From a checkpoint of a small transformer trained on Wikipedia.
Architecture: RMSNorm before each block, rotary positions, normalized queries and keys, a smear gate.
Each number is 500 + 25 x the weight over its row's rms, rounded and kept within 0 to 999. Layers, rows and columns count from 0. Numbers have three digits each. The size before them is the row's rms in percent of the matrix's.

# q: layer 11 attention query, 128x128, rms 0.0453, rows 0-46, columns 64-127
# k: layer 11 attention key, 128x128, rms 0.0451, rows 0-45, columns 64-127
q0 091:563525531519488507515530509489504475510511549501500545502533509474500534534496511495488527465463506538489458503518530457495503481488483514527506498533474510503495466511496539518518514467524475
k0 109:504508515530514484481520491458508530502459478489473539499500465526552505538494486513466490555511511499534481528493449480503515526506470489493482524461507525530474540483505473481482507545531485
q1 125:536485491483478580526489501483514492479476522509552482473472507520500526480485527493486502489527508456459515479444477530482479511471526499539487527467499514487494527466484463466484482487483494
k1 101:480501492499518460515519469486502469513518446484478512524504508486494476523490479492475530544497517490445486525516539505502447516488476473492537517518451511492496507487499508523480477472492571
q2 095:501470484468511483514508542488475520483492512504523488529512474507525509542501483476499479522496534513512528524491501502510465507443521560488524540472508530483456517514527444538505523484480502
k2 087:501535488482494521554523503459475495485513505522487499500520500517519505499474508480503483497460482473474501495482501524470500450508522510461470508537455483485487447462490503467518458502499508
q3 122:457551517521537483487486496509537494541495496446522519526556481497496497474537497516506479507514495509529469514497509525491472497515492461501509463524489511506472499493515519510522517504530483
k3 100:463478516531485514506490513473490503533501509501500486525492471503501486477480505530466501489464512508499473472507480501537536525503454534486488542481502472526537506509480516473491500478478468
q4 127:502480467476489497528475482475493514497523502508548496447445514506471503516517487489508502495529489467487541501480526506520504511559554490509491508493497526509536524531488523522502475518435525
k4 101:476521493486495527472469441518506495476449499526491545451499526463524519535527504490502477510560484479508467517507534478489514503454518470544550483495479539483503510481534520526492486489473505
q5 112:446527505478490469508554533463517526481475452530499516513484452513472521527499480478466522521474529494485450520476501508518517470536519585480519497491507546512533501524506496498489510524477498
k5 092:551525472463481487472466497502544483481466482510488517494523528535506499506487468540470505491520478487548445533516449457490495485539490484504497503496540491540477463503468539492493484495467511
q6 110:490515497512520469457524482494480521493463499491522444516557452468531484546531482494479485541479534518506486521517553477492541523475514498529521516494464481510437469497532492510534503515545506
k6 106:476523494529514519476498477471508491500490540522548512528520479532496495515505525518474515467511487496528514513505511474509495462540473521471532498511496495505542520526522493523485511517462496
q7 117:535538499523533506481489485525500519477491464473530498519543510497477507477509491523507491489536465488516482520542527511543486536478492473507479462510477494511468490505489519492513499488507474
k7 100:516488496504453511464488475527525480493500502508477535499534512475496462455510471474529490503527543519501514518487480468475495529506471513492471517547488496557470505513523498492508507539520509
q8 119:510464536468496486500535510497494488499515536494492470472480517500444505481484465474517489474515477516484523498497503514472500491535511461465433559501507494506551524456491519488496483501457482
k8 107:490504492538479488499486508498543462482533520476452526501505518483486527495522515427520532503484464520481485513508540507526538525498507517504505546533455516482474504491516470542500532479533457
q9 104:525488466515485459496565510510517510465492507497516484498489454497514496554481476476474503548461536503481518531469494485527503478497491536503481554499514472471502521488505518509486496495503493
k9 105:497522504452497536544460517455482517478511565516476527526496471495506550528470482516513511494523443500494472475480464496534525454513482505489524518510504494478520460513447483511518483483511507
q10 104:473520496492557481485555497514518526459500490452498530519531436459503485495492500514507491481497512492474491507491518526481451492463501495520560474483498466482472534490507475461552515472518472
k10 103:450523490537492513490563523507484520496533461497506524519499521511524543519509541521534513487502509487503458505501504529505488509486479533504502521485480540465513491542534475512550530507490536
q11 104:523499470499522499509510507508525554490548534452483495495474566538491515447513484515559503507503454491501533499479471510480486506450541474494532457482511510495486528503497472505503516508472523
k11 120:516481506538470511488533501525492488477461475506464527460514498476528468483529530443535508543463516508513487512533551529457557519472519497527478517492473536540502499499522492533492544490497517
q12 088:517511489517472485470512501494451485497467459523519500450508469484511552480519523501438487482492523560519487545495459509506528516497501504483509510479485505470506501459507520517484491507505500
k12 109:448495475479512524527466509500506539550533534538515471505488506512536499514469509506503477513505500567454482506491467547523468499495456485502495476539476484475528487519492489497548461523469517
q13 097:485517460471520465514539488488528526506506494463482518480499490518489470526477492500550522496502514458500527489515523515505504494419511508533525468482488495490484543549525474453472522443501535
k13 114:502472500549470480479528482524506498475459481478494504463512520470518482481543507438516522520483521506518521489515544516476517494467529481514485540513462510504469514524525507483456552510496488
q14 092:520515487515446488475491544517516458481485490514553470486510505471520463483499534528519517470469477518507498485521502486447468493510518490510459506518493510463467512532530454529540520506555507
k14 098:534466501493536542495517441481469480516518565504471497493526502479471543526531473495477534483537516486538485476512536488516548468491478507501508502466476481503514488509519543504513537518523486
q15 092:537549495527479451500539555505500487490525475491486515541445519470486502548521496516477536548479511503507497491491495517485486463491501508529549482510522477490452509489513550491463504526466500
k15 089:569509518500495459470498514515516446479520449502449484522511498493559500514482530504458499503487505468515515521518525517443518455518490477466509485490498503494468518520494486545509493455522461
q16 101:488470509507501500479468489488522474535544502475484509500444489473469504495506521561518495516475525519517486487493505498482502489489457491473514515490509493488485485473479508490469498471510461
k16 107:527498525528507517499489501493499505489487537525557486484495511488506506541435484515521499457517468475526487522522518511513520522520510492523485492498493504479485502512488467524509489458516500
q17 121:523481462508498512482496511460465525479541518534454444483467500530492493510517486525478548474535504446512536471522510508508493501501523511517455465479514516509550505529514488475514496496502488
k17 100:454453533515520483501469493508502493501484525488488513446505502507512536478484504482538455500527507482507467524524481480475491511468520455515503502485492530498472477554493472509492507511507505
q18 075:500498514495530503533504464497516522444481489482520515488507514513478503551494473537524504464472498508504489553458489497483490483513488524455542489471474464475490501497482516449501534480475481
k18 072:463488516509511535503513478512515511516466526515489504482496521491525475503501529547501528518497506496503464514510486479492503531493487485513510503497515517475486516495559508488518527514465523
q19 091:527489470514495511531485479486501481460509470544493513485491527493495532467521482481471567459538503492458525540501497523473525502485514528459496526526502454509525528519532524521528503503469529
k19 098:486520510489455461527509547465561491517481463486527519521477543543519487493453518507500528497526479507479492529535495497484517525487508482500512481500509507491525529534502522502461516484466508
q20 091:524443530484494483496522480512525509482466521502431485521505486504530494484480499535483488546547471478480521493507492496493495462488479485512503534477462505525493497514526483495489492518459472
k20 089:486536496516492488511460497504476519521465459503545512482509519507485545488476480487502557541516537511525487451517543528468500481506508483469486514492482506512475529518475515475475472490469510
q21 096:484550482507523509495529499553476525470525480471500477478473475476476534517520478499450477521477479478491526499477510500470537526473512514506563503527491459425456533502522525469487500476461504
k21 090:525524533488485486460487514526477526460508504510471489497491496479497498517528518480475445447506457486503490508485549499499476469506471489542515524532510515478478537468525555503496530543456466
q22 099:469515492485475480525493485538468486517471536501520515459482448498498463478431515482474528527526503525482500517482475483489493480483462493502508536485478517452419475462495512476543463495511498
k22 099:513535532533484477494499500425502472476484473497517487527537541494497499489529475478511492495510535527527511508531541473478555516532518496472479536518512512521531501468516508494498515513479500
q23 094:498518494495531477505528458510540522550474481456553504534525524503527479545488528494549464474469543545478501488472513539496525483509494411507529520536512479490506508499513481529484523500509513
k23 096:499490468523493522490503492505558504523505490482485486517498518510524479518476513557513547487517475464530553502506461502529533515525490556495510475527489518470504518528526447510484510504515464
q24 098:519502498484488523499534522487511480520473543548509458528461544493487554447526502507501494499514498509519515529529522499481517513516504468488466498535469514515511491486512524498481447541494489
k24 100:474465511485519510528473510469523498523546503519495489488500557523515516518483468487492547482490514497476493482525485514506479516476513536504509478507551527474535529536487547505521499481486499
q25 092:479491540469518492518518461479504554480482457495509510447506499493537476485517525462543503521481508485469507486467505519494519529516526474559465491460502479505498522509562471500462526498510531
k25 102:522510520503461495482547535482496501497459529524529506452500508519526527488527468501501497526487472511511565485519480497475490514514505511490471521495474499480481500521531485499512493569435524
q26 084:509484471506544516491518495499484530442512565519506487560529498503471484522517512480523495530483521492495479495529495511493511536468504497502516491512512511480537452514468558465543514508447515
k26 100:489504461501499512487452478520535506509514496512490516523444489532481491518505554527485466500519513523516455485504474455465480509457456510490531476530494529495504517462494536505510507471555478
q27 086:518463522480466481488483519510488547467527539504485447494479504470533491531516491516500462530499459484505515528547520525534519483523452544528490509469454529507526542538503513521517504530502500
k27 101:563493540484456464512469515519501506509469498528523498506524502542510509507468443500500526478524478404506490479476507483484503479528502455449478498519536474507494487484489522508493506494482529
q28 079:519456505503495473518524499518483544501526480464473500538526481497452530512490467505488482551525483528515527462443458474529487444481484544511522521497441523514516458476484476484470527538480464
k28 083:470489525497526480525472485507567520503482484491489501520506495454552504467459507533522455556519490508517534493491531474475481492515490470464472463534471508473499499490438540502482479489493512
q29 119:448507513479498497494504475526547518518461495452541541522498471478509488506479496519521454555489503516500481490443498458522488479516496480501521509507492539509454497466481478506479519487507498
k29 090:505526504510522497486457507537458534477501486455530464491507469505476496515496492507492513490480534497511492482478499506503476493500457496497453505513536479495492467505529523473519508516441495
q30 113:457487528544531543510480515505538462468519511540495517543526506502536513454492514546478484506504413464525493530518487515504524517478519487501508463469479522551516471485504512475506523437530479
k30 094:510511479474515516475520504462507492509480499526531489491454512540505468494506485503506542495498499503480546512556542529513470510500497539497488483475524504507483482484446508497549496490506510
q31 105:472460526503483520527503528474493516491463471545501522482547453483489444476518485445497482503496492496503474528454537462474478543474496506507484510491466486517484450518510522533497498508502507
k31 107:447503494507461518495513496501494487464494516465493523529454521476479525531529469524514548539506522539484508485484533480506482507538491511512492517510527514482522490465473475459532520518515513
q32 088:514459516485486518536490507496514488536569506515465515513472544481532477486519527524496521496557503517496546508523472508465547506495451509481460515460501476476524490484541489492509521444523529
k32 101:495484481501558511487503451466494463541494493525521500517495520528559494487451536532461506488494500543509537536482524500477504489452504446495458502516484529502473463542497487495502509487514481
q33 116:501496485469513494484467518542530554519474497482473441512489473519533481526471474502516435511527500489480546531456529466519512469517512463494494467492466526479459528484521486495491460469506477
k33 107:480478514548480490487518472500469457522495492479489483489494492494542501530538500487470538493529493452479456514541552497500494500544511527499563523503580499483518517478486503508536480513505511
q34 078:497494512503506492494510497464507524490551529537489483461498558507521483476545500475486527475511486477515514507539507494443478558539543518472462506475501467515529473525523503531529498526509528
k34 083:510455460522504479492524514515508491529494497489500517504475501533495508515474484499500500520515458475475489508476493507564521519534500484536487466472508496502530486493436461479522504481535470
q35 076:500485516497497465508494513513507517530544526531502485451451477472533533544519496474516463491507497524501498515524518500504490486521465496518499514508531482526469537512526514470423474524529524
k35 096:519501507487504479464515568507504498492506535526523480495524546494518522484532453464478459478473461466484528513502506506517530518541513524462480477481528479487489507475526485552507478536453516
q36 123:463481524492476524507492478509523523514456484452534518517537457476489485481474469501518459554504484494477480507450505473510495489515473482495505505487477530502477493468482481510479508495510481
k36 098:506492477489538500503514454482465515496485483478477509472495468490506482512451558533497545511503525533522490498515516541480492493492487465515532526486533477474499492540440569503490508501505539
q37 104:543528529510512501514529481461484501511504479459487497513503536531525538471501517521482496479516512508503506526478520484485486501514471503482446505526483472524496499479500473497512471553480521
k37 118:474496493451480542558520488496482480482491486562498531503496479511517468484486496502518535497505502527476469500473509555497458448505559510522487490472483573490503495511511464458520519473506500
q38 093:529473485504490445478512488475499467535549516502506475474470496491552520531491491488492495494506475494510497476511498534522467507480497519538492495505502475495504514514499456490476476515534539
k38 089:481527478519490487456515533483484445513537517529500510525506498436513500511493483473493502490488509480521523516492515541539530489539502504464490491502514497548509478506485478518471478474514437
q39 087:502484487486533467494508528509513527469485510539516476566517523463499509495535546486525492514471478505524500433496474513488476538449538507514569482493509520518528487573498501517525523502501489
k39 111:528455492506423495493456514534502508498531491505537464489469514512496496506526506541497503492534491438520538512513534462532498494512487516495481496506494503474509508479513508496537505504488506
q40 066:494481491525506500481515496508551478515494475503456491506467504540519500499436487539491511506524512473527496498467503519570500470512536471512495471538547542524523542458512479476483510482485507
k40 090:479530561487489516514469528475459512488543527471528487476509487492454553480558463436497471460487526535497471449515498502501491492486534527471501494516504519512493496516538498488483480550519510
q41 080:551562463503508518507521494493498504483490483506524503542464474514458521525499489547533498514500499518496511473479444516517502460516466511491465447497472540473494481463441502509477560500477466
k41 090:496484464467464560525485492429579484520499521473480486513537512482495489449511528497472486505491491505499521500491504533492479502516521446486502449535464512473466500480479533496524475504537477
q42 057:521497434520505491481460534485470483478513529514500465529532497499505485526503519492532542472471471526500470502571512507458463490479466499498494493510553476494505505550530491507539524511525495
k42 084:537441495469541510544485493546510492513472479549465489489484509500528458521495515534513506511550482457511500547509512485480523508480532495513545497450487512520481537536508505555530523487495542
q43 097:534455490476512495526495545462493479473519493538450472501510520507513535458535491476516537478529475444492493482544483513487511540493529530514495462475517472504548486532499520522514509490484499
k43 080:523490505500478502512495474537489487462526510520553504476485471515446507482510529503475541520502509511479505470533502512472452490458501470472508543514490465496495514510485509435497493508530542
q44 102:518508472483521467522473550490518501519485538503466517510521502512440481524489521499528481511478534447522505468498515471501523542502482516480502477493491525488501467450462467512465510482472491
k44 104:534511488489457485503538465548521562541508471505534488490486486515506474509496515487471483512480488520528513519495507513514497514521479554551509501504486567456480520514485492507515474462550501
q45 076:459472491553490473492489501534489490464512467503505515509536506461477494463498488486442489511537501522511536546528514514528562511479494497544541508474486493476509522502530489508517481467490541
k45 091:499537536502510469464538474499506507494471486487499530502513500562512487503493487528478515487517484471469542504509491487456534471492476457459500550533476475509528482489468558493488523503485512
q46 084:534525474481491484462553505509477469478494505492479462472521492468526537518502485513464479487510500502440476521501510515488497509481495464542504509519496460416474507475495526517463480524504523